{"norm_eps": 1e-06, "qk_norm": false, "batch_tokens": [32768, 65536], "dataset": "wikipedia_en"}
Each number is 128 + 24 x the weight over its row's rms, rounded and kept within 0 to 255. Layers, rows and columns count from 0. The size above them is the row's rms in percent of the matrix's.

# layer 3 MLP down (transposed), 1536x384, rms 0.102, rows 1212-1238, columns 0-127
size [107  91  88 115 103 107  97 104  98  97  99 100 125 102  87 107 105  90 115 100  88  96  95 102 109 120  92]
[[ 91  90 188 116 120 153 135 127 124  98  86 160 128 160 123 139 122 117 127 153 148 118 122 134 119  98 107  97  90 146 112 160 131  99 110 136 117 148 158 143 149  94 144 110 126 101 109 141 117 137 103 121 145 161 121 134 148 129 144 119  95 121 132 159 150 129  76 137 117 125 120 142 122 144 112 159 119 152 112 133 137 122 157 134 136 179 110  99 180 142 170 103 143 111 149 150  88 166 141 136 132 109 116 171 145 135 129 113 139 106 140 138 113 122 143 117  96 106 153 124  91  84 106 111 100 164  98 120]
 [102 143 136 112 153 143 146 106 127 125 138 112 107 154 123 163  86  89 137 123  98 106 100 150 114 114 141 191 109 129  76 120 105 146 104 139  74 112 166 148 141 159 136 139 152 178 146  60  93 141 117 142 107 113 155 146 147  49 146 115 150 113 141 107 141 141 119 171 139 135 117 116 104 132  86 155 170 105  95 174 101 127  92 106 119 144 136 105 104 150 125 122 128 118  77 149 132 115 127 169 130 119 136 117 169 168 152 147 138 139 141 133 122 115 114 127 124 139 104 203 134 134 119 108 140 133  98 130]
 [175 131 150 133 141 181 146 140 108 117 163 173 121 164 130 150 130 100 158 108 115 185 138 162 143 159 139  86 127 138 113 144 165 115 122 106 126 183 128 145 123  99 149  88 128 140 126  95 174 127 122 148 145 101 148 109 156 132 147 155 133 141 142 192 135 131 149 119 128 153 123 139 125 121 114 118 150 117 139  93 156 142 140 137 105 178 109 134 111 147 145 142  94 126 117 121 105 112 103 164  81 119 128 102 124 144 121 152 134 128 122 117 178 131 113  80 137 136 131 145 101 104 154 160 141  94  76 141]
 [ 92  87  96 140 147  81  76 151  92 131 105 178 142 109 156 123 150 116 103  71 119 107 118 123  93 128 107 115 123 134 150 150 180 100 105  85 149 178 129 125 112 160 113 159 151  92 140 158 103 178 116 126  95 152 130 135 106 159 116 150 127 125 136 164 148  88 149  94 183 151 142 126 114 130 139 113  85 124 152 125 145 134 129  99 128 132 148  95 125 155 153 133 112 112 114  95 127 119 122 127 122  97  96  91 154 172 138 121 137  91 130 168 115 125 104 120 151 167 133 157  93 153 160  95 123 145 125 143]
 [157 150  83 120 125 137  97  93 150 105 103  85 131 183 145  73 169 156 116 148 123 135 123 120 142 113 151 139 126 117 132 164 178 119 133 154 144 102 117 117 114 117 125 139 146  93 131 109 101 161 105 145 141 207 134 114 100 129 131 165 143 103 151 112 101 116 160 113 111 135 153 128 103  87 132 103 165 120 143 140  91 149 135 127 118 138 148 181  99  81 152 147 129  85 132  83 116 109 123 153 123 178  95 185 133 135 141 135  86 123  98  69 130 133 129 146 116 107 126 128 146 100 164 100  99 114 126 143]
 [ 89 120 109 142 154 162 153 114 121  87 137 131 115 105  71  86 179 128  77 121 146 116 132  96 155 118  92  86 129 149 141 102 144 113 154 119 121 138 131 123 167  87 117 130 111 118  60  72 111 118 125 133 133 113 132 156 133 114 146  86 137 115  91 134 137 178  91 110 138 124 103 128  70  66 133 109 147 158 131 165 102 109 145 135 144  92 115 133 154 110 122 111 132 144  99  89 123  97 123 130  89 134 101 117 113 108 146  99 126 104 138 129 117 107 132 138 118 123 171 137 178 136 133  99 136  85 111 163]
 [136 117  94 135 107 137 114 132 161 127 125 169 146 164 100 122 114 115 100 137 162 122 137 119 103 139 150 153 133 134 164 125 141 152 142 137 105 132 104 136 152 118 138 134 130 133 133  89 160 140 113 179 116 150  94  97 115 125 197 167 156 130 162 159  93 114 103 175 125 145 148 124  93 103 103 107 127 136 109 116 161 157 155 107  86 125 157 140 127 145 157 156 114 130 138  95 109 111 134  78 121 121 103 160 159 167 114  90  97 129 111 109 135 129 189 134 134 136 113 115 197 166 133 139 139 146  93 120]
 [135 140 106 111 104 101  69 148 129 144 122  84 109 178 138 130 104 176 115 105 138 133 101 141 134 119 148 137 187 101 139 119 106 142 111 120 141 110 135 153 148  94 147 129  78 169 161 110 126 130 122 120 114 105 130 138  83 155 143 145 136 131 140 176 139 139 135 162 120 145 168 112 160 156  82  84 147 164 105 119 118 119 117 138 101 165 117 194 105 119 128 108 172 105 147 129 116 149 135 121 150 147  77 122 118 115 137 108 141 153 134 146 127 107 117 126 116 124 144 170 110 121 150  99 121 144 114 114]
 [128 136 160 119 143 158 130 165  91 143 128 173  75 106 115 120 122 160 145 179 148 118 104 115 102 146 127 137 141 138  89 122 153 120 139 144 150 169 114 124 130 125 135 177  98  92 146 127 126 122 109 127 146 151 100 113 151 133 132 161 145 122 115 143 148 163 114 159 126 163 154 136 128  86 105 119 154 130 139  81 116 147 166 109 125 100 142 153 184 105 148 141 118 135 106 137 104 137 157 117 103 100 111 144  66 141 106 121 129 111  94 147 123 186 116 118 144  84 127 135 116 160 131 105 108 128  84 140]
 [130 114 173 156 102 131 139 116  91 159 152 159  83 130  92 110 168 110 116 133 128 113 191 137 126 142 123 120 121 129 124 120 155 123 120 132 113 127 117 149  79 138 159 118 118 130  85 144 131 120 145 127 167 133 133 143 169 160 113  77 110 130 119 105 119 177 146 136 110 152 109  95 198 155 107 139 112 112 132 139 112 136  74 167 133 128 149  94 148 113 115 120 152 104 115 165 154 145 100 149 172 162 150 114 126 129 123  91 135 109 116 119 115 106 167 124 116  80 114 116 113 146 149 152 145 136 145 106]
 [164 128 126 130 108 113 147 111 149 141 142 124 147 145 133 156  83 139  86 140 128 146 149 107 110 137 127 121 110 169 125 164 145 126 105 151 146 125 112 159 179 135  79 145 141 140 158 102 120 160 124 129 174 100 108 113 101  94 125 163 180 162 102 186 156 141 114 104 145 120 119 138  97 112 144 125 190 103 184  78 118 140  92 124 131 123 107 142 154 139 136 160 137 157 141 117 167 158 159 130 128  99 138 162 155 130 175  92 125 151 126 115 117 161 138 122 124 137 113 117 130 111 113 111 149 140 116 108]
 [146 158 124 108  69 150 102 142 102 120 122 107 173 144 118 139 159 157 114  82 121 145  93  98 113 154 134 153 118 116 116 172 182 131  98 105 108 144 115 153  85  97 152 148 138 143 151 124 132 137 151 143 159 113 121 144 124 122 112 130 171 166 124 121  98  96 139 191 138 117  93 154 164 112 164 122 124 169 128 147 132 115 130 163 127  94 187  88 105 158 168 120 113 141 120 109 117  88 131 126  90 103 117 108  99 151 113 122 195 114 114 133 119 131 129 103 109 136  86 183 135  99  88  85 178 132 137  87]
 [166 165 123 146 108 108 159 109 135 134 104 125 180 157 173 111 166 122 127 145 153 149  97  73 168 123 102 127  97 117  88 172 104 140 128 133 140  90 117 136 115 119  84 109 106  91 128 132 131 122 105 114 149 120 136 148 145 105 102  87 121  87 115 150 107 131 123 169 122 137 134 123 156 101 112 132 106 135  84 127 114 110 110 125 111 138 110 136  57 139 125 124 107 142 133 120 139 152 124 135  90 134 114 208 151 132 152 133 122 134 115 110 109 131 134 169 154 130 123 110 161 158 128 142 114 100 141 119]
 [148 113  93 131 131 133 125 166 135 114 137 129 143 106 120 115  86 124 154 169 149 117 152 113 130 117 150 112 101 143 146 101 144 129 116 112 124  94 159 125 162  86  70 123 120 137 146 135 124  96 145 126 136  63 114 147 118 118 136 168 130 119 161 147 149 145 117 141 145 124 104  85 110 123 154 111  89 174 100 143 103 116 110 118 122 117 128 168 128 157 142 115 140 159 123 158 145 104 127 108 125 103  87 183 132 148 103 138  98 120 144 137 131 155 144 113 107 118 128 138 119 153 175 113 135 117 152 144]
 [ 96 124  95 115 132 149  95 159  96 115 111 141 121 125 111 121 115 118 142  93 120 151 114 145 132 135 137 101 114 129 127 154 140 145 137  90 120 134  95 101 111 157 139 132  86 152 117 127 187 152 121  88 117 168 144 132 129 104 163 105 152 116 107 160 135 137 129 133 109 133 121 124 103  94  79  97 156 111  45 106 138 171 126 129 167  93 207 141 122  76 101 106 115 148  78 100 111 125 143  69 124 158 106 109 125 117 140 116  69 103 144  97 184 138 122 129 111 166 140  90 105 131 125 130 131 135  83 141]
 [108 141 108  94 102 130 131  92 128 108  95 136 134  96 116 147 115 128 146 127  78  68 152 134 123  83  71 151 125 132  88 132  64 146 131 126 150 153 154 102 131 177 160 176 138 137  67 166 163 107 142 123 131  86 126  87 160 124 117 117 179  80 186 120  81 104 118 131  98 149 110 136 139 127 139 137 132 157 149 139 146  97 127 136 141 154 144  85 116 130 124 148 105 125 119 136 123 111 155 154  92 169 145  99  78 144 118 133 174 106 135 170 147 169 122 147 113 164 105 101  97  98 133 148 108 113 112 104]
 [112 103 125 135 120 130 119 133  97  89 131 121 106 138  96 141 122 163 116 126 113 141  95 125 168 158  97 126 169 131 155 111 124 109 140 123  92 106 198 113 117 115  94  56 129 124 101 154 106 155 126  84 123 169 106 125 108 130 108 120 161 116 103 126 118 166 154 129  99 172 141  99 123 140 133 126 129  82  82 146  73 132 122 165 100 145  94 124 156 123 133 153 142 118 109 101  91 130 127 119 144 122 138 102 135 129 126 151 111  97 158 176 135 132 123 126 111 171 147  77  81 103 142  95 126  74 133 111]
 [125 138 132 114 156 110 136 163 128 137 116 151  66 155  81 136 119 131 154 143 147 112 103 118 116 135 114 132 126 116 173 107 143 116  52 131 141 158 122  96 130 114 109  92  68  87 131 132 137 152 102 139 147 177 103 122 126 115 142 160 106 185 100 128 121 132 147 144 155 115 105 125 138 158 112  90 122 118 146 142 163 133 116 151 107 178 143 177 157 140 120 122 142 102 146 148 125 148 164  98 114 149 130  99 132 129 128 104 153 116 116 156 107 122 130 123 103 125 123 118  86 139 142 138 147 126 105 180]
 [114 151 109 162 145  67 133 109 164 130 127  99 118 135 137 114  88 164 140 139 113 137  95 188 184 125 116 133 102 122 155 152  98 103 114 145 152 122 154 110  77 130 137  87 133 121  72 113 142 138 179 151 143 110 122 122  93 168 125 110 123 132 122 155 101  92 121 133 167 134 157 111 140 130 152 133 118 150 103 166 111 119 111  88 124 117 143  89 113  92 115 131  91 123 114 133 141 134 160 157 116 120 156 170 135 113  94 158 130 153 112 154 158 146 128 105 142 117 120 129 152 121 191 139  56 134 115 147]
 [107 132  63 113  94 132 169 109 138 153 127 142 151 159 128 103 127 100 140 102 120 126 102  95 133 103 134 130 147 200  99  82 132  80 101 133  98  96 147 101 140 113 135 169 121 103 133  98  71 133 149 130 117 131  86  87 108 128 161  91  90  90 139 118 141 130 171 124 148  91 139 118 149 110 118 136 163 144 135 105 121 132 129 104 128 114 115 121 111 130 151 110 161 153 106 123 125 163 131 166 126 128 145 112 128 133 127 127 135 135 102 151 122 132 147 140 128 123 113 141 144 167 122 130 152 128 140 100]
 [126 152 173 113 130 152 105 155 104 138 124 151 154 143 153 112 121 103 148 107 101 143 133 147 133 101 149 158 153 132  75 110 125 126 136 126 112  89 129 155 152 118 107 120 124 147  82 102 153 106 137 145 190 158  76 139 165 181 104  87  86 140 128 115 145 128 175 104 130 100 120 165 128 113 159 114 106 128 113 128 110 159 138 149 145 126 100 113 109  89 140 129 167 177 120 142 153 125 131 155 154 120 152 123 148 122 148 145 146 131 135 102 129 130 145 144 121 112 151 113 127 160 133 127 154  68 123 118]
 [160 126 106 131 135 139 113 106 139  95  86 135 130 182  86 117 134 118 154 130 154 115  97 161 138 149 164 110 146  91 158 164 169  93 133 123 103 144 116 149 133  81 125 138 137  74 128 132 148 103 140 126 112 108 155 158 131  98 137 141 145 122 154 116 120 109 111 111 100 129 132 144 114 179 104  94 120 146 143 136 158 146  98 133  90 112  85 141 124 104  87 158  91 124 142 106 183 125 154  83 103 150 150 104  91 154 104 105 175 103 163  95 143 132 147 130 118 145  74 106 132 128 129 152 174  93 109 159]
 [145 151 151 132 121 155 163 136 119 117 161 107 123 148 163  84 105 161 116 201 125 118 166 145 148  65 123 105 178 142 122 137  64 121 146  96 142 130 136 125 117  98 149 149 147 173 112 116 169 131 127 133 118 115 108 103 134 131 121 160 138 123 145 119 125 119  91 128 141 159 159 117 152 106 139 103 116 163 145 150 110 105 156  86 111  52 108 116 173 142 113 130 152 115 126 111 130 125 139 134 139 119 167 116 121 115  91 109 134 137 150 120 130 157 111  98 151 135 110 123 114 106 171 117 123 167 109 111]
 [130 129 117 152 132 145 137 130 116 133 158 127 126  99 140  45 158 151 145  90 109 145 107 144 136 115 135 124 129  78 197 165 104 130 173 164 129 149 100 116 104 155 137 122 145 114 104 136 107 143 118 126 130  87 154 111 130 121 113 161  68 107 127  88 144 128 129 149 121 132 139 139 126 138 167 125 123 147 145 112 116 118 124 130 113 135 165 121 168 102 105 137 113 149  98 124 132 148 163 134 146 151 136 105 148 151 132 119 136  54 106 122 141 113 126 112  94 108 146 189  82 151 124 129 145 134 157 101]
 [117 151 171 112 129  90 142 131  71 127 126 136 119 104 133 164 151  87 120 154  95 102 125  87 157 109 142 108 140 154 113 124 148 123 151 159 150 120 104 144 137 118 150 149 116 105 126 153  99 122  73 135 135 129 131  92  96 163 156 115 107 109  70  97  89 105 154 104 103 105 127 153 123 101 145 152 101 136 118 133  83 148 147 108 101 132 145 130 124 110  96 102 103 118  54 128 141 134  94 153 162 114 127 135 172 109  86 146 101 116 114  91 178 114 129 136 149 124 101 104 101 163 133 116 134 129 132 142]
 [133 131 152 182 129 132  93 114 125  99  69 128 118 133 113 195 147  65 136  46 122 147 131 117 128 122 133 125  95 129  97 129 136  84  76 131 130 129 162 134 131 138 140 124 144 111 142 137  90 130 128 114 139  85 145 123 129 118  71 141 129 134 143 118 142 103 112 122 101 157 127 173 130 164 104 104 159 166 120  75 166 101 179 120 140 120 158  84  99 133 148 125 170 132 106 104 117 105 132  86 121 164 133 111 124 101 137  92 148 147 135 145 161 102 104 148 140 124 133 151 131 100 149 104 142 139 138 105]
 [149  55 157 105 109 149 151 174 134 137 134  84 161  66 149 154 131 132 145 165 129 120 137 161 126 142 106 152 142 143 144 144 132 135 103 145 137 142 120 100 168 117  93 140 143 128 138 102 116 142 130 110  63 140 105 106 143 104 141 118 143 149 101 167 150 130 132  80 140 105 161 190 152  99 145 107 155 125  89 137 121 117 157 128 142 147 110  97 121 123 128 154 115 114 153 127 135 131 128 156 117 158 117 136 146 134 190 126 118 197 150 124 110 129 128  75 118 109 173 123 114 129 132 128 148  86 142 154]]
# layer 3 MLP up, 1536x384, rms 0.154, rows 1213-1239, columns 0-127
size [ 93  92 109  97 101  95 108  99  97 103  94 120 103  96 103 101  95 100 102  93 109  94  99 105 121  96  98]
[[122 150 119 135 111 129 161  95 140 123 141 128 107 123  69 122 119 129  96 125 145 138 155 115 135 171 103 105 132 104 134 123 142 104 134 118 107 172 118 135 135 106 126 144 125  87 104 129 142 148 131 155 131 108 156 101 104 171 112 132  77 112  92 118 140  87 121 123 127 149 107 106 140 130 156 143 125 117 126  83 139 130 174 123 128  98 123 144 132 137 131 129 150 131 107 105 113 110  86  86 107 159 154 169 140 146 113 136 106 127 141 119 132 140  86 112 132 138  96 109 140 131 160 120  97 151 133 138]
 [139 107 124 130  75  91 133 168 128  99 125 168 131 113 152 118 128 136 149 109  88 151 120 114 118  87 125 149 149 159 123 130 117 129 156 128 109 119 105 138 145 123 107 115 142 105  74 106 132 185 140 113 118 118  97  78 159 116 165 146 131 118 155 111 131 149  87 105 116  96 164 105 128 131 172 159 151  89 133 146  90  78 141  98 109 127 131 155 122 130 177  97 122 136 126 126  98 102 147  88 109  95 111 119 134 106 158  97 101  83 129 118 162 113 154 149 115 165 169  95 153 134  69  93 108  85 143 118]
 [137 115 129 122 121  85 121 117 108 114  91 160 115  97 111 138 145 146 107 113 130 118 143 106 139  99 145 102 165  94 119 172 126 115 124  97 111 153  98 124 150 155  88 123 145 126 128 155  95 149 134 116 121 117 155 122 148 102  92 149 110 118  83 124 132 160 135 114  73 122 131 104 161 110 141  79 107 140 128  95 116 170 140 101 111 146  97 122 140 151 122  90 141  72 122  97  81 154 158 176 113 131 129 112 142 161  93 133 116 120 135 143 130  87 112 132 109 181 164 139  92 176 135 155 118  93 162 156]
 [138 130 101 158 142 117 108 150 212 157 139 132 141 163 128 139  86 167 144 127 111 107 149 112 120  86 160  78 128 136 126 132 114 106 103 118 122 127 110 169 158  98 140 114 144 122 142 130 141  93 109 110 140 144  71 126 127  77  95 132 132  89 127 173 113 135 137 138 129 144 119 129 168  87 123  91 149 125 136 134 155 146  60 126 123 148 163 122 122 139 136 120 113 138 116 100 130 149 153 151  76 150  91 122 159 126 115 128 148 137  83 141 117 117 109 124 126 141 133  89 143 168 116 138 115 111 156 145]
 [ 91  97 124 145 140 157 141  66 127  98 111 115 151 136 126 115 127 127  72 158 173 129  92 143 124 126 132 129 119 133 117 134 124 119 157 109 131 140 117 119 115 117  93 177  62 148 138 136 155 104 125 116 140 139 123 100 128  68 109 123 131 117 106 117 157 109 142  84 132 148 134 136 145 145 106  88 151 149 106  97  94 159 170 114 126  66 110 126 122 131 103 111 130 138 136 145 122 132  84 119  98 147  94 143 175 144 120 126 118 110 137  91 113 177 133 125 151 113  89 117 114 115  85 159 131 108  98 152]
 [ 87 156 131 139 112 160 112 105 107 137 176 142 118 107 109 139 116 112 134 120 157 127  78 123 135 160 116 129 132 162 110 129 135 138 176 113 130 154 126 122 114 141  97  88 166 137 116 138 149 141 165 135 136 113 153 168 136 118  67  98 149 126  94 110 134 113 136  65 134 150 134 158 154 161 102  93 105  94 132 116 114 145 144 137 119 139 157 112 158 138 148 121 111 109 131 123 155 135 110 102 122 138  79  89 151 115 147 132 105 100 145 124 101 122 105 112 109 132 133  96 137 109 148 158 140 115 153 113]
 [ 92 147 137 122 102 123  92  85 127 141 119 166  91 134 145 139 126 128 163 128 123 115  81  75 141 135  76  91 144 146 141 102  98 115 122 132 127 106 130 160 161 166 169 133 135 113 130 125 113 118 131  93 142 127 101  88 149 134 133  91 130 111 173 141 109 124  95 121  99 113 147 147 137 149 124 139 112 165 124 133 119 106 123 106 136 114 163 128 114 133  76 146 104 158  98 117 110 108 152 108 100 132  97 131 135 104 127 148 151 105 139 121 127 140 147 146 114 114  97 142 175 112 138 117  86 124 141 167]
 [ 90 185 107 158 127 131 144 101 131 119 135 143 155 118 142 138 119 139 100 112 142 165 138 148 112 120 156 145 145 114 141 125 103 141 117 117 121  79 130 161 100  98 169 109 116 108 132 102 120  73 109 130 105 136 115 107 101 154 128 129 115 138 118 156 144 132 161  90 134 109 160 186 125 149  90 156 128 133 143 141  83 168 102 101 138 133  98  86 137  98 130  95 121 180 163 133  82 152 103  93 122 101 122 139 128 173 134 134 142 136 162 142 185 184 139 145 125 140 104 150 142 113 128 116  93 103  89 100]
 [116 134 165 143  93 103 114  91 124 127 101 111 104 144 160 135 106 146 158 126 107 107 139 152 126 114  82 112 143 186 164 162 117  97 135 150 119 110 159 128 113 153 129 154 102 149  63 152  97  97  89 114 159 134  85 148 167 118 135  41 110 104 121 109 141 178 116 126  69 121 146 125 137 141 132 138 114 133 110 121 141  74 124 142 108 136 154 122 148 110 155 165 145 130  86 121 125 142 141 107 150 114  87 119 150 130 137  88 159 107 179 140 172  98 126 114 129 161  80 130 131 109  85 103 153  91 149 102]
 [155 101 121 120 131 123 150 125 153 125 119 128 146 136 176 152 127  93  87 126 125 137 116  94  70 168  87 111 115 150  88 127 107 124 131 125 126  90 155 124 128 145 124 160 170 115 130 133 142 171 119 128 166 149 107 140 150 117 162 175 116 144 124 133 128 109 154 106 118  74 137 180 150 154 140 148 122 114 125 142 101 131 137 129 133  81 124 124 124 119 138 127  84 130 153 129 168 132 122 119  94 133 145 148 149 144 150 128 123 162 111 101 127 104 106 157 111 105 141 108 136 122 156 121 107 109 117 130]
 [111 101 132 109 113 142 127 144 103 135 131 162 158 103 144 103  96 204 141  77 125 135  83 150 120 114 113 157 137 121 109 163 112 105 126 120 101 109 157 129 113 107 185 132 124 100 149 138 148 129 125 113 107 100 111 124 138 131 126 149 135 114 150 147 122 137  98 137  97 122 106 145 131 120  90 109  99  76  98 144 133 116 132 167 148  91 134 124 132 136 136 112 110 163 156 156  90  78 182 153 119  92 119  68 128 156 136 137 169 108 126 146 154 125 115 125 151  88 131 127 127 122  92  91 144 141  95 133]
 [149 138 164 135 120 114 171 106 124 144 127 153 146 160 138 137 133 111 113 103 128 124 103  73 146  83  83 157  79 112  97 173 118 146 141 125 127 120 109 145 123 118  81 118 114  79 140 132 135 125 106 107 138 136 144 152 129 104 134  89  93 113  98 186 106 112 141 133 132 139 139 157 131 136 101 121 100 139  81  69 122 113 104 145  94 102 102 163  57 141 117 120 127 147 139 126 119 153 124 142 108 156 136 155 134 126 130 134 100 107 127 107  94 115 152 161 138 102 116 141 130 154 130 155 157  88 104 105]
 [138 124 128 163 168 123 100  97 112 106 137 113 148 107  91 106 128  93 153 157 151 113 155 102 145 121 155 186 133 139 135  90 118 110  96 129 116 133 140 113 128 147 132 140 156 155 143 146 138 123 163 146 146 137 137 148  88 160 155 131 133 101  76 102  94 117 101 129 137 142 103 122 153 154 143 152 108 114  92 169 103 117 106 173 147 125 135 142 176 147 128 116 137 117 149 185 193 146 116  89 169  98 158 137 134 110 131 120 143 120 134 143 195 127 140 159 112 171 115 114 120 159 181 151 150 133  97 119]
 [117 126 138 155 127 111 159 120 144 171 168 137 132 108 138 126 112 137 148 140 153 108 127  94 138 150 146 132 123 135  79  85  93 129 159 152 129 160 113  69 126 109 123 145 106 130 113 135 121 110 139 128 181 160 129  98 123 159 106 115 103 113 143 144 105  94 126 133 150  81 129 163 151 119 143 129  56 134 139 176 150 128 130 143 113 122  96 156 156 118 148  99 142 154 157 107 116 123 125 153  71 101 139 141 180 118  99 125 144 132 167 123 101 140 161  61  67  86  91 178 121 119  91 118 133  89 124 162]
 [151 160 123 119 132 115 120 130 173 127 145  99 123 174 131 158 114 100 165 105  90 168 126 123 157 111 141 125 117 127 118 156 113 125 138 150 111 124 130 118 119 122  98 139 143 126  90 158 121 138  93 137 118 118 119 156 135 117 117  98 175  78 137 196  83 129 147 129 142 111 105  72 123 145 171 136 191 121 152 171 155 111 128 136 122 120 114 114 136 139 113 143 101 117 120 117 167 120 127 145 121  78 114 147 128 143 141 115 147  93 129 138 177 129 145 137 128 126 121 160 125  84 110  99 111 129 175 133]
 [143 121 161 107 122 130 128 146  87 165 131  77 112 143 141 159 131 144  91 128 164 100 159 138 132  96  94  91 137 138 139 119 111 111 113 126  98 119 131 116 189 120 121  94 107 130 127 165 130 117  95 153 142 103 115 127 117 145  81 148 113 129 153 146 165 146 118 128 142 119 153 178 115  89 145 133  98 116 118 115 160  91 140 120 135 117 144 116 121 116 113 131 125 167 191 132 208 119 176  94 133 129 101 159 121 148  86  52 143 164 130 145 123 101 144  95 128 148  70 133 126 119  89  99 140 145 112 112]
 [119 131 108  96 144  73 134 145 118  93 126 127 112 161  97 130 128 127 128  84 116 139 125 151 103 138  95 101  78  97 121 113  84 117  82 133  94 142 169 139 108 118 112 167 148 138 106 137 126 116 136 103 150 143  89  73 134 141  97 159 150 118 167  97 117 139 148 126 148 132 114 115 131 124 139 138 102 144 110  94 129 113 132 124 117 173 109 151 137  92 144  99 114 168 156 138 171 143 119 149 161 112 153 134 135 114 143 123 145  98  55 113 139 111 154 164 121 107  89 120 130 104 140 147  95 139 112 169]
 [130 170  94 125 153 115 173 104 164  84 174 101  80  78  79 126  90 156 140 135 135 107 147 123 169 174 136 161 143  94 143 152 125 150 132 160  96 118 131 149 109 147 127  94  95 116 132 115 174  82 135 116 120 147 154 107 106 131 140 121 100 143  81 126  73  60 111 156 144 102 119 115 160 106 151  99 147 172 139 169 120 130 132 125 106 121  90 109  96 115 145 108  95  93 136 153  96 145 144 129 154 141 111 148 117 106 125 147 155 101  83 144 170 118 113 136 110 116 104 117  98 115 120 106  91 106 129 120]
 [ 93 133 147 124  92 172 163 162 125 120 165 169 129 110 144 161  98 112 130 125 114 135 132 116 134 134  96 139 100 144 152 135 120 150 112 137 141  96 133 135 143 121 133 136 138 169 116 179 136 135 136 147 100 162 133 164  90 141  83 124 139  81 155 124 162 150 103 111 146 112 109 119 156 158 149 144 106 151  94  97 146 136 182 122 127 149 148 109 163 122 163 102 114 137 107 137 124 139 120 141 173 172 163 158 129 146 122 134 145 129 122 124 101 138  95  89 110 145  94 105 169  98 114 129 136  95 136 130]
 [111 103 103 114 134  92 133 157 130  82 164 138 157 118 114 125  87  91 114  90 143 110 117  95 147  98 112  88 100 113 118 131  59  98 157 155 104 118  76  89 148 128 142  98 160 139 116 160 125 174 130 116 111  68 126 132 179  94 131 140 132 115 158 160 124 153 127 120 136 141 150 129 136 136 133 159 111 113 128 142 124 126 148 133 124  84 170 114  97 141  99 126 161 132 127 139 129 103 118 163  77 157 100 168 111 121 135 134 122 144 136 128 141 133 110 179 131  99 122 142 148 128  94 129 110 150 132 134]
 [141 110  87  87 107 148 150 135  93 103 104  91 124 157  97 116 182  99 121 129 125 115 131 111 124 187 131 134 108 143 143 130 162 132 170  95 158 140 146 186 102 110 100 128 154 122 125 134 138 107 141 153 129 134 131 116 129 166 129 117 118 109 145 147 120 128 146  70 104 136 154 130 148 131 111 123 110 142 125  88 160 110 131  90 173 124  84  67 110 112 165  78 139 113 115 107 128  79 115 158 101 114 150 105 101 155 150 128 123 119 190 119 151 145 150 120 138 120 122 109 109 120 131 142 143  92 144 149]
 [145 174 136 174  88 118 137  92 141 131 157 165 182  93 121 136 137 129 154 141 116 100 159  77 126 121 128 124  92 137 135 123 130 143 106 133 109 134 154 118 106 159 145 156 124 143 118 143 137 131 110  99 131  88 103 120 134 123 118  92 165  84 144 142  83 118 138 106 122 127 169 130 138 139 105 161 155 101 146 122 144 110 159 153 134 124 134 124 179 124 159 168 120 114 135 164 106 134 138 129 105 124  83 123 105  92 153 153 168 154 139 167 156  95 167 123 126 112 101 119 144  67 139 122 103  99 133 124]
 [124 130 142 109 144 104 116 101 117 195 131 143 111 151 111  80 127 124 116 132 143 110 165 116  98 127 116 121 105  88  89 116 114 116 121 129 148 178 131 107 175 145 112 123 121 147 139 113 143 136 170 115 139 124 106 104 120 101 109  90 108 141 137 150 116 109 158  79 117  94 143 119 146 104 177  98 117 135 100 103 125  98 108  94 154 160 141 127 119 153 135 151 135 128  95  84 129  83 150 152 156 108 124 193 105 128 105 149 131 140 131  96 138 149  96 130 125 130 146 115 148 106 157 138 135  96 114 162]
 [107  93 132 128 123 151 108 133 128 105 146 159 135 101 133  71 163 100 137 149 119 144 150 110 142  61 176  81 132 148 141 163 159 172 120 113 122 127 126 140 142 128 144 147 148  99  90 130 124 119 133 131 154  87 140  77  91  70  94  99  93 120 134 107 119 143  89 146 125 141 126 145  79 116 115 110 107 120 120 103 116  99 135 112 116 106 106  95 147 126  98 143  55  94  64 100 115 133 138 141 182 119 135 109 136 146 129 121  97 127 123 109 124  76 123 112 164 112 145 144 124 141  80 111 159 119 156  97]
 [118  97 150 120 129 127 110 125 143 115  96 121 117 157 156 157 139 109 128  80 110 125 132 120 140 132 181 137 149 124 132 122 147  98 102 153 128 138  98 113 113 158 159 142  99 153 133 123 115 167  99 130 142 148 115 141 111 131 137 124  87 100 111  79 130  67 103 121 122 135 137 165 103 180 107 125 153 148 111  96 141 145 131 156 154 125 157 125  98 150 159 132 140 159 121 157 152 110 147 127 127 132 103  99 114 117  98 156 108 147 133 136 160  85 122 142 138 102 143 118 140  98 135 122 130 134 130 105]
 [ 94 103 149  97 132 109 154 114 165 142 117 110 109 129 105 135 152 120 149 173 122 132 160 105 116 116 141 125 140 141 132 134 112 105 112 147 131 120 128 140 158 128 140 130 142 154 177 118 151 113 120 128 165 113 102 177 149 102 135 150 119 100 127  88 109 119 105  82 141 109 133 126 189 135 150  91 139 113 138  99 154 133 149 151 108 132 122 108 133 129  99 123 154  89 123 151 121 116 149 110 144  87 122 139 165 116  82 168  94 156  85 129 130  91 106 108 168 111 121  99 145  82 130  88  81 152 114 107]
 [116 111 111 155 125 103 113 155  85 125 113 123 146 104 150 104 133 103 115 106  72 148 124 118  97  71 132 107 159 122  68 150 125  70 123 141  84 114 128 124 113 114 147 136 136 123 115 125 173 115 162 130 139 104 145  91 155  84 114 167 154 123 127 116 149 138  88  97 149 130 174 110 104  73 146  98 103 114 126 106 101 147 123 109  99 109 132 125 150 117 161 132 139 127 135 157 109 105 112 162 117 159 137 136 122 174 115 142 105 119 154  87 156 144 115 147 123  81 121 148  99  99 151  92 134 121 155 115]]